config = dict(
    num_hidden_layers=15,
    hidden_size=256,
    num_attention_heads=6,
    num_key_value_heads=1,
    head_dim=32,
    intermediate_size=704,
    vocab_size=2198,
    hidden_act='swiglu',
    norm='rmsnorm',
    norm_place='pre',
    norm_eps=1e-06,
    positions='rope',
    rope_theta=10000.0,
    rope_fraction=1.0,
    qk_norm=False,
    attn_scale=0.177,
    bias='none',
    tie_word_embeddings=False,
    parallel_block=False,
    init='uniform',
    init_std_qkv=0.0239,
    init_std_o=0.00436,
    init_std_up=0.0239,
    init_std_down=0.00436,
    optimizer='muon_variant',
    learning_rate=0.00167,
    lr_mult_up=1.0,
    lr_mult_down=3.0,
    beta1=0.9,
    lr_head=0.00115,
    max_grad_norm=1.0,
    warmup_steps=200,
    schedule='wsd',
    decay_fraction=0.766,
    decay_shape='pow',
    final_lr_fraction=0.0,
    batch_tokens=[8192, 16384, 24576],
    max_seq_len=256,
    doc_mask=True,
    train_tokens=181900000,
    max_steps=11126,
    dataset='wikipedia_en',
)
Each number is 50 + 12 x the weight over its row's rms, rounded and kept within 0 to 99. Layers, rows and columns count from 0. The size before them is the row's rms in percent of the matrix's.

# gate: layer 2 MLP gate, 704x256, rms 0.0856, rows 238-246, columns 0-127
# up: layer 2 MLP up, 704x256, rms 0.0846, rows 238-245, columns 0-127
# down: layer 2 MLP down (transposed), 704x256, rms 0.247, rows 238-245, columns 0-127
gate238 087:54 44 50 55 50 50 64 47 38 56 49 43 61 22 55 34 43 51 59 67 48 61 46 45 52 41 55 19 57 44 62 50 50 34 42 35 52 86 50 39 32 43 55 67 59 28 57 64 34 49 51 40 61 31 55 47 46 54 37 69 46 67 62 58 50 50 39 46 30 56 58 63 51 55 49 43 41 56 44 47 33 29 43 39 59 39 39 50 49 57 48 56 40 63 57 49 43 56 60 45 44 60 61 55 58 41 36 55 37 36 64 46 58 45 45 36 42 59 51 63 42 31 49 79 61 47 29 54
up238 089:54 68 31 50 34 48 40 40 40 31 60 38 55 44 63 60 59 43 46 39 46 51 54 61 34 52 48 74 17 46 34 59 38 51 48 56 70 58 40 44 56 35 45 40 45 43 72 31 41 53 60 56 75 49 63 39 44 63 73 31 56 32 51 48 49 65 50 41 64 31 52 58 44 29 55 68 67 39 41 51 60 50 80 63 50 59 48 59 48 45 60 38 49 28 28 47 66 43 41 58 63 36 46 41 50 55 42 48 53 73 58 52 22 54 47 55 43 26 55 29 70 54 29 43 59 66 59 44
down238 093:47 39 69 38 54 69 44 51 42 71 62 46 42 66 60 45 28 56 45 48 51 36 47 54 39 49 47 54 65 54 37 39 23 60 35 58 48 64 50 45 52 38 35 30 59 39 48 52 31 54 60 49 58 60 52 56 51 56 53 30 55 49 37 66 39 37 81 49 53 28 31 51 54 19 64 34 50 47 58 31 54 54 51 53 48 59 62 66 46 57 74 61 45 64 64 52 73 47 54 44 49 39 43 43 49 76 66 50 49 56 65 47 51 53 47 61 61 48 41 60 47 39 33 50 33 29 69 57
gate239 107:54 33 31 42 59 42 51 41 67 54 27 63 53 65 39 32 45 66 54 58 40 55 56 50 70 74 36 57 60 52 48 53 44 65 63 68 38 39 53 44 15 40 36 39 62 55 25 76 36 54 43 23 56 54 28 69 58 46 53 41 48 49 37 31 51 61 55 46 37 32 49 37 34 50 43 48 62 74 59 33 63 40 43 60 46 66 37 45 34 51 53 48 41 47 46 68 51 61 45 51 37 47 46 65 42 68 57 54 34 61 68 33 63 34 49 18 45 48 55 58 71 39 37 50 54 42 40 32
up239 107:32 48 62 38 30 56 66 68 33 61 59 49 39 53 45 59 44 69 37 36 44 67 60 57 39 43 68 52 42 69 68 39 70 56 35 51 56 59 65 69 53 48 48 64 76 53 58 53 35 34 65 52 85 52 50 57 79 28 80 63 64 26 50 75 44 56 52 49 50 45 33 78 64 51 39 40 49 37 48 52 32 56 30 44 51 51 63 36 53 56 60 53 51 54 43 44 47 56 77 43 35 25 33 58 46 20 40 34 55 55 47 52 50 28 55 42 46 48 45 48 41 48 66 43 63 45 38 34
down239 106:46 42 28 43 58 59 37 49 51 78 53 60 34 41 50 63 43 42 35 46 43 53 22 46 46 37 32 46 56 54 24 52 45 66 65 65 48 62 55 49 40 42 42 59 68 44 51 58 60 49 65 46 99 64 55 59 68 30 46 63 62 46 35 72 46 53 39 57 43 70 60 49 35 55 48 43 55 66 46 48 53 55 52 43 55 48 35 26 59 65 66 42 30 44 46 58 50 44 33 65 37 57 61 42 55 46 33 58 46 76 44 60 47 53 39 46 62 50 35 49 30 55 39 49 65 41 36 56
gate240 098:61 63 21 54 71 64 46 64 50 52 29 33 48 49 24 82 46 56 52 37 61 51 49 64 43 82 43 45 41 51 41 43 54 66 46 34 34 59 51 29 41 25 47 45 42 80 41 47 44 61 56 44 71 44 58 44 65 42 46 64 56 48 25 37 63 38 48 51 50 43 38 39 32 43 48 44 58 47 67 48 60 60 44 67 36 44 33 51 56 41 52 60 47 52 41 51 34 34 57 41 39 54 53 44 50 42 30 44 63 59 48 58 34 44 60 52 31 57 52 68 83 49 59 56 42 63 70 47
up240 102:66 49 39 41 30 37 49 66 44 35 56 56 53 57 53 68 63 52 37 52 72 52 40 67 51 34 55 48 64 45 54 68 32 69 36 53 62 43 42 47 68 47 40 61 40 45 54 44 60 83 52 33 29 42 57 41 34 53 30 73 29 66 50 34 65 52 46 51 55 47 64 49 59 24 46 52 55 41 52 47 43 36 65 50 58 54 37 51 54 38 56 62 58 58 48 44 47 48 51 81 27 54 56 50 46 56 52 50 49 39 55 39 76 61 63 15 53 44 53 48 75 44 57 36 59 53 41 58
down240 095:48 64 60 57 48 67 65 48 54 49 63 60 46 40 82 38 54 41 41 45 65 50 44 60 56 47 49 54 49 54 62 66 26 59 36 35 78 40 61 51 59 53 57 52 54 47 58 51 41 56 56 55 25 47 51 44 41 56 74 64 52 57 60 45 39 41 39 48 63 51 28 38 57 47 48 64 56 49 50 77 76 44 42 49 40 65 37 41 59 59 39 39 53 53 44 55 37 53 55 54 32 22 33 79 52 72 53 53 23 44 46 59 71 59 47 41 53 30 45 49 59 66 51 48 50 52 54 52
gate241 119:59 27 50 53 68 28 16 36 59 40 58 40 58 52 56 61 64 69 43 34 54 60 81 39 44 33 79 39 67 48 48 53 49 24 39 47 53 79 32 62 52 62 67 27 55 48 53 44 43 55 54 55 62 63 27 48 51 55 52 43 29 54 49 39 59 57 50 37 48 43 55 46 34 60 42 56 57 44 38 58 56 46 70 51 48 35 36 39 68 48 65 35 46 35 32 58 48 38 51 37 48 52 58 56 39 67 69 48 28 50 51 69 38 50 60 82 49 46 47 40 59 32 43 59 46 54 43 46
up241 110:56 42 48 55 54 35 41 33 47 58 40 55 42 52 60 46 60 56 49 45 46 63 52 47 72 45 66 50 32 52 28 66 56 27 69 60 65 51 47 44 52 55 66 66 45 19 51 74 32 63 45 41 53 62 50 40 44 40 39 51 40 54 58 38 50 63 41 49 34 36 24 37 64 73 28 35 63 85 48 72 46 40 61 44 48 47 55 41 38 44 31 24 53 53 64 54 70 65 26 56 36 47 50 49 46 34 48 57 42 68 40 49 58 49 49 41 41 34 67 44 59 39 38 62 61 62 52 50
down241 110:51 38 37 73 51 38 73 44 70 35 63 33 62 41 38 53 49 42 54 55 64 59 40 43 54 40 32 44 41 60 48 57 12 60 81 35 35 35 45 57 55 46 53 44 32 55 70 67 39 69 42 53 48 38 33 63 48 34 65 51 42 51 40 66 46 58 37 50 54 48 53 56 62 49 67 49 43 50 62 27 42 51 17 37 39 51 41 60 32 50 51 52 68 52 63 68 44 50 41 50 51 48 41 57 61 52 37 76 37 51 50 57 72 32 37 54 43 65 39 37 32 52 48 57 25 58 44 57
gate242 113:60 38 45 41 61 46 62 36 52 63 37 56 81 38 50 60 65 56 45 38 59 62 25 48 51 56 61 57 60 56 51 49 59 47 28 45 61 49 39 44 57 45 41 67 53 22 47 60 38 56 51 68 63 59 55 51 25 36 38 33 47 50 29 57 45 71 43 31 57 61 48 62 69 47 70 59 39 23 48 42 62 53 44 50 45 49 29 53 57 33 52 63 51 54 53 40 43 30 31 44 29 65 47 51 54 54 47 40 57 36 62 43 40 52 34 44 32 51 55 27 40 62 29 45 46 60 46 44
up242 112:60 52 32 47 62 22 25 30 80 42 58 57 23 18 56 39 41 37 52 48 51 54 61 49 60 67 58 36 50 64 49 46 49 38 38 33 69 25 59 31 43 35 51 43 47 63 57 49 34 49 61 46 40 63 62 47 68 45 53 45 75 46 32 53 60 63 49 50 49 45 44 54 36 77 59 55 67 37 33 39 37 35 50 53 41 43 42 37 52 46 45 47 49 59 38 84 38 57 47 31 32 63 47 36 54 59 49 38 57 62 70 42 68 53 53 52 55 46 41 61 52 38 44 57 65 44 50 36
down242 109:61 60 59 57 74 56 23 50 64 62 54 67 29 62 56 58 49 68 41 43 53 51 71 53 46 62 40 40 40 68 56 48 49 44 37 40 49 49 69 67 51 67 51 47 65 54 49 54 33 51 38 45 49 46 46 33 40 47 56 54 37 34 54 54 72 50 51 70 44 62 53 59 60 58 39 73 41 43 49 31 43 34 45 44 69 74 41 40 58 65 15 52 49 60 64 45 39 44 43 33 65 70 34 77 67 52 53 58 39 43 53 53 61 42 59 68 55 30 52 41 36 49 64 62 65 35 47 91
gate243 103:37 27 54 65 52 60 43 58 56 55 61 53 59 47 64 64 26 29 46 75 54 46 59 46 48 24 70 49 57 34 54 56 46 45 44 51 42 63 76 73 59 71 48 59 47 58 63 54 49 39 68 47 56 63 20 39 59 24 55 50 45 61 58 60 57 32 36 08 53 49 52 47 36 48 54 57 60 48 56 39 33 57 53 37 27 53 75 56 66 55 58 53 43 55 37 60 55 42 51 67 20 42 44 48 49 52 57 36 41 61 28 78 57 45 65 40 60 40 68 29 31 40 35 50 42 45 63 48
up243 097:47 63 52 52 41 57 55 57 50 51 35 48 32 58 45 39 66 57 37 52 58 56 74 34 47 77 54 48 32 56 50 45 61 62 48 25 49 47 44 23 45 51 54 42 57 60 49 61 45 52 67 60 43 21 66 30 47 42 49 70 60 43 41 54 44 45 66 54 58 33 62 62 64 27 41 73 54 43 59 34 40 63 59 53 36 41 58 48 43 55 55 48 39 44 63 47 61 01 54 65 51 17 33 67 51 45 40 48 58 60 48 38 44 39 68 52 47 31 51 31 69 51 43 66 25 50 50 55
down243 101:65 71 35 54 30 52 51 56 46 45 49 61 50 74 43 31 63 32 34 44 51 33 52 64 51 62 61 52 40 62 66 53 50 42 61 56 39 45 60 56 32 45 73 49 57 51 35 45 35 37 44 49 47 58 61 59 54 58 44 43 46 22 68 36 31 69 39 51 56 55 72 47 48 65 45 56 43 44 53 37 45 37 52 73 75 39 58 58 57 34 41 60 28 62 38 42 59 51 35 38 64 66 38 67 50 31 26 61 34 56 47 42 94 45 64 40 62 78 34 51 62 62 38 32 55 34 38 37
gate244 091:44 40 57 51 46 29 36 54 38 45 44 54 37 45 49 56 57 47 55 51 38 76 61 40 47 40 63 58 53 55 56 51 41 55 30 64 64 53 53 51 34 65 55 49 71 45 64 75 51 49 61 57 53 38 34 63 55 34 20 65 39 41 34 61 80 56 56 50 53 48 62 53 45 66 65 49 50 54 55 37 41 46 42 32 43 62 67 55 36 29 75 39 66 51 44 44 57 48 61 41 46 51 46 43 42 30 81 35 51 55 54 61 49 48 55 55 50 33 39 74 39 39 35 55 48 77 49 53
up244 099:66 58 55 72 61 49 41 55 42 66 57 68 34 53 64 57 60 43 55 60 50 56 57 49 48 58 69 56 65 48 59 27 34 30 31 46 60 79 47 41 66 64 45 59 40 42 63 69 60 26 49 67 70 47 38 40 50 47 50 35 52 65 43 59 57 34 34 58 53 56 58 46 65 33 72 57 63 34 42 42 60 47 47 20 59 47 57 51 55 56 55 32 27 32 43 45 42 48 64 30 59 37 25 58 44 63 43 49 50 60 64 54 53 59 60 52 44 53 49 48 23 47 44 61 54 43 68 52
down244 095:49 80 54 64 45 55 60 61 66 52 58 59 61 37 42 43 24 30 26 42 53 41 42 60 68 85 58 60 40 36 60 37 26 66 58 68 41 82 18 42 45 43 48 47 20 60 55 49 43 51 72 51 32 47 46 60 50 45 43 52 55 53 53 36 40 55 71 72 51 27 38 47 54 49 54 49 55 16 44 42 67 73 49 37 37 50 71 56 68 61 48 75 36 57 61 52 40 50 39 39 35 46 65 48 40 50 40 51 51 55 47 56 50 42 46 67 33 42 49 66 53 47 45 43 69 53 49 32
gate245 090:47 57 38 34 48 63 34 59 77 49 47 53 57 44 40 84 62 56 57 65 56 38 52 57 47 55 61 47 55 62 37 47 56 53 47 56 42 57 55 55 42 42 50 50 46 30 46 46 52 60 47 40 51 36 43 27 45 56 49 61 46 46 28 46 56 54 56 72 53 36 29 51 32 66 61 40 56 41 37 39 56 41 39 22 39 45 32 54 36 43 43 43 39 49 40 59 44 64 68 56 77 52 71 61 44 46 62 45 45 46 67 46 53 30 48 45 45 64 43 75 27 54 34 50 53 39 60 36
up245 097:55 55 60 42 51 48 47 61 61 36 63 33 36 45 59 57 62 71 47 60 67 41 49 37 43 44 35 52 59 44 49 61 57 61 47 45 48 48 79 62 30 52 46 26 40 48 38 75 45 45 53 24 55 42 52 48 61 58 46 56 59 25 42 46 55 56 44 42 51 42 50 69 35 67 41 36 43 52 58 43 70 59 45 35 65 39 33 43 42 39 45 62 55 41 45 45 57 31 50 29 72 37 70 42 60 56 61 63 51 58 53 49 34 31 61 48 58 63 38 58 36 52 40 58 39 57 47 57
down245 096:57 52 35 51 67 37 50 31 36 59 34 55 54 54 29 67 31 37 51 47 43 56 59 46 59 32 62 46 61 44 49 54 49 60 43 49 33 42 44 52 63 31 53 55 74 62 43 25 25 56 44 62 53 43 39 35 51 56 64 51 61 70 62 43 45 66 49 43 47 38 56 48 54 19 49 46 48 67 76 56 52 60 55 76 41 49 57 57 58 29 38 41 50 36 64 67 24 53 63 60 47 50 43 50 34 56 55 54 53 54 44 29 41 34 29 33 26 32 62 36 51 57 53 42 39 36 74 36
gate246 083:56 35 49 63 45 60 56 62 58 47 35 36 72 39 71 51 56 51 42 57 44 37 53 34 63 67 09 38 51 53 51 53 51 43 37 40 61 54 39 64 36 49 61 46 37 49 44 46 28 39 47 40 54 41 84 40 48 27 69 51 53 45 58 51 38 52 76 39 44 45 45 34 54 64 59 62 48 44 60 54 48 43 49 61 52 36 30 52 50 47 47 44 38 57 36 46 62 68 53 39 73 40 49 43 66 50 64 59 48 25 75 59 59 64 33 59 61 49 27 41 67 65 22 54 43 48 35 62